Each number is 128 + 24 x the weight over its row's rms, rounded and kept within 0 to 255. Layers, rows and columns count from 0. The size above them is the row's rms in percent of the matrix's.

# layer 5 attention value, 640x640, rms 0.038, rows 345-364, columns 0-159
size [ 98 103  96 101 103 102  98  98 102  98 101  98 103 100  99  99  96 102 103  96]
[[145 120 112 120 121 154 121 135 129 119 120 146 102 121 107 137 146 158 123 132 108 126 151  99 103 163 121 161 120 163 122 109 186 136 127 106 157 128  80 101 112 144 169 125 156 111 111  97 122 110 133 138 116 153 135 138 143 117 167 151  92 113 148 112 110  87 125 101 138 116 145  73 146 117 127 123 131 115 121 111 159 130 100 162  89 105 112 166 175 135 151 180  99 146 119 177 121 134 124  90 149 139 151 119 150 127 156 127 121 123 119 149 129 118 103 163 142 113 157 164 132 122 101 135 161  85 139 118 150 135 151 131 144 137 140 121  88 103 100 111 119 156 127  74  95 134  70 137 104 146 137 139 135  77 123 153 177 126 132 102]
 [144 162  92 111 115 127 126 132 129 169 120 124 128  99 126 134 106 158 154 106 119  87 104 128  87 133 199 198 149 128 113 131 171 114 117 111 126  99  91 128  98 121  94 159 119  88 129 150 127 133 131 157 138 108 150 132 112  85 116 129 126 141 130 157 135 148 127 102 128 116 120 119 149  92 154  91  74 127 147 139 131  85 145 123 152 141 120 156 157 129 116 159  82 145 140 114 133 155 127 121 113 163 137 131 115  75 142 118 138 135 151 151 112 118  89 123 164 123 121 141 122 162 139 140 131 132 109 134 132 140 117  85 169 127  99 135 121  87 121  78 174 157 142 142 127 126 136 121 185 174  90 133 152 139 180 112 104 133 132 117]
 [ 99 104 129 115  79 113 147 177 147 125 133 154 146 152 171 164 153 113 156 115  87 148 104 143 146 125  98 108 130 107  92 146 137 123 165 160 128 107 142  74  83 129  80 135  99 141 113 115 124 110 128 125 140  94 110 132  99 110 135 137 109 149 131 182 143 156 135  92 144 123 146 135 122  73 149 131  91 139 109 141 172 102  94 120  86 111 125 135 104 122 120 133 130 104 189 164 148 105 128 127 186  89 119 114 152 100 124 116 147 126 110 120 131 136 130  83 159 125 127 131 152 151 105 149 112 131 114 160  89 151 105 131 126 130 114 183 113  65 106 119 137 126 123 133 114 141 130 151 134 128 118 114 112 122 151 140  53  86 153 141]
 [115 113 149 121  82 132 147 154 134 103  97  87 180 111 140 138 122 109 120  70 161 157 116 135 124 131 160 140 114 105 130 114 111 153 166 131 152 127  96 131 139 110 145 167 103 117 124 120 107 107 122 145 143 112  97 124 178 132 140 158 162 115 131 126 118 100 146 130 122 128 152 138 154 162 157 118 180  98  99 101 161 128 180 113 113 110 145 116 124 129 120 153 106 154 128 110 169 144 148 112  65 104 118 169  98 159 126 145 101 117 135 152 198 157 126 108 125 150 142 163 123 131 149 129 139 127 156 118 122 125 184  89 117 102 135 121 172 134 112 135  84 124 159 109 107 151  77 159 118 152 122 130 195 147 136 170 106 185 138 140]
 [129 115 136 152  80  98 163 115 117 140 140 127 104  96 136 109 135 133 122 156  89 181 133 165 107 134 150 121 129 136 130 119 105 125 113 128 158 153 102 128 169 166 146 151 123 171 130 121 163 112 112 119 165 161 139 143 112 127 132 125 152 148 160 121 123 121 131 110 156 103  97 117 121  96 158 122  88 130 109 110 106 200 104 173  91 133 106 121 166 109  72 150 136 114 155  82 117 131 132 106 127 119 105 103 139 126 125 147 104 152 130 136 132 102 132 111 109 122 122  95 113 106 135 104 119 172 120 125 168 147 128  70 132  79 128 172 135 129 162 118 137 117 131 110  59 133 100  91 143 119 127 124 119 121 122 140  86 170 131 106]
 [158  85 138 125 136 132 178 141 142 126 129 127 143 146  86 146 101 154 135 123 141 118 161 184 118 105 129 125 138 121 153 115 154 158 118 129 100 143 115 180 104 137 125 111 151 113 132 154 158 114 154 114 154 144 155  95 123  86 137 169 143  89 159 169  74  83 129 126 121 120 123 160 136 130 103 126 140 129  98 147 164 174 116 123 142 162 107 147 116 139 152 120 128  95 144 117 117 113 109 159 139 107 113 131 115 144 138 128 128 127 151 107  84  90 134 107 151 123  91 147 142 130 146 124 124 141 135 119 123 109 115 109 137 127 158 131 143 140 115 113 150 142 197 120 139 130 158 113 190 161 134 174 129 155 127  90 150 107  89  98]
 [113 131 105 180 132 135  93 129 121 171 164 105 136  76 111 193 106 128 125 116 109 154  97 146 165 134 113 169 100  97  73 115 100 113 165 125 129 126 152 148 123 100 168 152 124 114 123 156 136 114 108 143  99 143 126 146 135 137  77 162 113 107 127 157 139 121 125  94 138 142 149 109 133 187 168 155 126 127 163 139 152 184 121 164 109 130  96 109 155 162 102 114 118 140 113 106 107 126 107 128 141  80 142 157  93 115 146 135 157 115 152 143 161 150 121 132 127 154  86 128 133  90 146  79 136  94 117 142 112 156 132 100 116 136 143 153 124 131 137 161 132 160 121 170 138 113 138 115  78 118 147 134  88 132 130  99 148 147 130 155]
 [147 138 176 116 124  95 118 155 133 128 177  89 116 154 130 143 104 125 125 147 147 152 114  89 174 163 103 143 137 115 108  85 148 142 170 149 143 149 156 123 207 137 122 121 121  46 175 147 102 115 161 134 126 153 110  92 119 121 132 131 151 162 112 131  95  97 152 125 154 106 126  79 132 141 156 100 131 166 156 166 119 129 120 131 114 160 134 121 123 112 179 131 138 112 177  98 122  94 112 111 164  96 164 122 164 138 114  85 138 149 166 113 140 163 126 137 122 133 133 182 104 125 126 105 109 142 150 116 126 152  87  90 142 107 117 171 145 127  98 143 111 116 153 115 149  96 130 166 104 139 127 101  99 191 124 130 145 118 113 112]
 [129 135 148 119 162 124 141 157 132 137  97 117 158 151 135 161 128 126 199 155 133 128 129 129 132 126 148 152 111 113  98 104 111 141 178 110 178 119  96 145 135 113 156 162 126 147 104 145 107 155 169  89 111 165  71 117 154 132 146 117 143 114 133 129 102 131 182  85 124 162  96 127 127 129  99 140 120  83 145 123 112 116 125 106 138 101 128 181 128 141 153 105 118 102 129  96 118 186 151 142 187 124  87 120 111  99 123 148 132 145 150 137 146 104 179  80 124 145 146 124  89  87 133 135 142 105 151  89 172 123 141 146  75 111 142 113 144  80 136 132 127 113 110 145 157 137 129 114 122  95 129  96 107 149 136 132 122 127 142 112]
 [ 80 109 132 151 117 180 103 146 144 172 124 111  97 169 133 131 128 134 123 126 199 111 100 106 144 131 116 155  84  80 138 129 127  98 109 157 128 104 137  88 118 139 109 122 104 134 117 148 153 122 148 122  82 111 128 135  99 121 116 145  36 117 132 171 105 128 119 139 104 127 149 123 134 149 126  93 130 116 122 132 105 154 118  91 162 148 128 161 122 141 161  95 175 132 117  91  96 118 118 114 118 127 138 116 174 144 163  93 180 102 109 137 133 162 161 172 162 163 152 100 134  64 103 121 136 113 133 146 150 145 137 109 147  97 121 121 131 103 131 180 125 127 131  96 176 129 123 151 170 134 124 166 162 126 134 136  95 158 133 114]
 [168 126 151 126 139 110 119 155 146  92  99 126 136 125 155 168 142 115 138 107 130 161 148 122 154  78 152 186 114  75 179 111 123 135  99 122 134 138 106 138 146 112 111 127 105 121 111  81 103 166  89  71 126 117 117 116 144 169 133 156 116 105 158 120 110 148 117 110 133 133 103 124  92 134 166  88 155 101 132 145 127 119 132 101 115  83 115  68 142 180 151 122 142 119  80 151 133 132 149  83 122 126 117 105  87 173 112 124 146 126  94 120 107  60 130 134  85 126 105 103 105 137 177 171  88 168 133 116 128 137 139 146 167 144 108 125 176 125 104 118 124  91 128 131  82 154 134 156  96  97 160 132 153 147  91 125 128 109 137 122]
 [160 150 110 141 156 126 119  81 129 161 134 163 147 114 109  96 108 122 131 105 145 161 131 128 118 124  93 173  99 101 112 103  83  87 137 115 133 132 118 116 147 124  79  82 126 146 138 142 131 105 136 136 125 149 145 126 123 140  93 162 132 175 148 149 117 137 144 142 162 134 143 102 123 124  80 140 111 130 116 121 154 127 129 140 105 115 163  98 132  93 119 162 121 118  86 156 179 143 123 155  89  86 133 130 117 138 133  71 172 130 160  86 184  66 157 151 165 157 109 138 132 126 132 112 125 105 141 130  96 143 123 149 159 147 148  98 160 104 189 155 118 122  92 161  89 111 110 162 113 151 122 120 145 132  71 151 162 129 131 155]
 [ 95 139 111  69 149 131 140 119 120 115 152 104  74 122 134 126 122 110 112 139 102 100 113 129 148 129 135 151 156 158 137 166 152 148 158 134 158 173 155 128 123  92 103 161 142 132  87 124 136  81 150 146 117 114 108 124 131 144 168 122 191 122 134 145 105 105 102  79 145  55  78 116 107 136  97 162 134 151 129  99  81 165 120 181 171 148 100 102 148 158 138 130 130  69 153 110 110 109 123 132 145  91 184 163 134 135 131 111 119 129 123 163 124 139 163 105 122 132 106 127 144  94 130 101  77 129 118 151  88 170 126 111 115  94 107 114 136 112  90 137 144  80 152  87  77 121 100 133 101 139 156 121 140 182 123 141 130 119 173 118]
 [135 104 131  45 130 122 111 146 108 149 155 154 130 148 127 166 138 123 155 106 144  90 143 153 122 153 119 130 112 136 104 117 103 106 105 143 131  77 129 120 121 143 105 116 153 119 104 127 147 160  66 129 119 141 181 100 124 140  97 123 158 159 116 150 131 119 143 150 152 141 126 128 131 160 135 118 110 132 117 133 171 137 161 145 121 119 151  94  98 138 131 110 117 132 142 167 157 118 123 129  86  80 131 112 130 136 132 134 144 131  94  81 144 128 175 144 138 104 135 166 122  93 144  86 135 119 133 135 122 102 123 136 112 160 100 113 175 156 104 150 146  94  93 129 109 110 137 106 128 126 126  91 117 166 112  77 109 120 111 146]
 [ 93 141  92 101 137 137  70 100 114 157 143 139 154  84 118 139 141  95 150 132 157 114 140 134 132 143 137 116 133 135 126 131 119 132  96 185 106 123 128 128 126  97 164 141 143 121 109 104 116 174 127 132  69 136 122 111 142  63 107 107 143 121 107 128 103 146 119 170 117 132 155 101 112  99  98  97 149 115 157 156 155 117 146  88 120 116 163 144 107 112 144 146 188 138  99 144 142 138 123 122 114  76 122 106  81 159 115 110 126 122 142 124 150 103 162 129 105  83 166  97 138  82 118 144 110 119 145 122 146 133 100 127 128 113 138 136  80 124 105 129 168 113 110 155 125 151 121  96 158 135 147 138 146 135 108 121 144 158 127 102]
 [122 166 145 104 117  97 120 145 149 114 114 112 164 185  81 121 116 117 175 129 102 126 156 125 123 145 113  87 127 132 120  94  96 137 112 142 103 135 110 103 110  90 131 114 140 142  90 140 141 142 151 129 101 129  86 132 117 139 151  93 151 162  80 152 117 145  97 152  83 121 108 112 158  98 177 103  88 151 131 159  97 155 132 126 122 122 110 106 136 129 118 141 129 172 133  92 181 153 169 111 178 142  95 137 127 114 162  97 113 157  97 115 135 109 154 130 126 136 132  69 117  94  98 159 120 116 140 136 129 141 165 139 141 185 121 160 124  96 117 131 128 149 153 119 114 118 130 123 129  99 144 150 167 124 110 138 134 121 111  85]
 [120 123 110 136 125 150 117 108 149 146 130 118 106 123 137 158 142 158 112  99 122 125 100 137 125 134  96 160 138 140 118 147  85 145 107 139 161 165 113 115 142 138 185 128 126 154 127 174 167 137 125 130 101 107 113 133 174 125 116 184 143 121  94 159 121 117 145 120  99 153 116 154 115 108 145 135 156 126 125  63 114 116 168 109 115 121 106 101 146 124 124  85 136 137 152 129 138 112 143  91 119 155 160 120 157 123 114 119 141 136 113 134 114 145 122  88  59 105  54 131 132 120 135 167 129  96 140 148 148 115 105 144 103 126 107 102 144 120 143 104 116  77 173 112 133 123 101 134 160 142 120 142 148 135 130 143 150 138 137 151]
 [112 125 138 120 118 144 120 118  91 102 133  99 170 118 136 142 145 116 131  96 158 129  97 118 121 101 159 136 134 164 100 107 111  90 183 134 128 130 143 137 139 130 105 141  80 146 127 181 112 116 137 124 124 169  76 139 125 178 153  89 132 128 136 118 118 101  78 142 126 112 136 124 141 119 153 153 121 103 169 120 112 153 109 145 115 120 141 161 161 122 158 144 135 100 119 101 113  83 136 148 148 134  99 132 148 112 147 112 105 160 160 142 135 147  89 162 164 155 108 111 126 151 121 136 149 133 118 156 120 125 110 147  97 167 109 154 107  50 134 139 106 126 119 123  85 103 145 123 156 128 142 148 117 124 112 145 143 142 170 114]
 [126 102 140 157 129 138 146 170 114 112  88 122 159 104 124  96 129 171  77 105 120 100 163 137 186 140 169  47 138 103 124 140 147  82 113 130 127 108 161 162 138 115 117 129 114 132 109  97 123 120 147  90 126 135  96 133 149 135 141 136  98 116 107 126 134 106 129  91 135 145 113 118 117 137 116 149 157  88 104 140 124 101 136 141 103  78 113 137 148 133 155 145 137 148 146 112  93 146 130 155 136 153 113 135 135 147 116 152 140 138 100 126 138 109 134 157 125 138 118 165  87 125 130 133 149  95 143 153 129 178 137 126 107 141 148 128 134 141 131 119  69 140 135 146 113  82 137 101 125 114 148 117 132 126 144 129 114 108  93  59]
 [176 151 160 116  97 124 178 116 149  78 147  75 100 103 113 132 108 104 130 128 124  91 148 145 148 132 138 138 109 138 115 155 113  94 145 135 111 131 156 147 129 141 138 117  94 105 101 120 135 132 101 133 105 132 114 105 133 155 154  86 156 149 130 122 113  85 119 109 160 133 145  77 188  92 112 146 137 167 114 120 126  80 153 114  94 114 162 126 155 136 117 157 102 130 116 145 103 110 119 107  61 155 138 136 153 176 104 148 133 133 139 159 141 141 122 114 140 124 129 194 149 153 123 178 136 113 139  99 119  90 115 130 129 141 151 137 120 135 119 101  96 147 120 150 109 122 137 160 168 166 185 116 129 104 113 160 171 133 151 129]]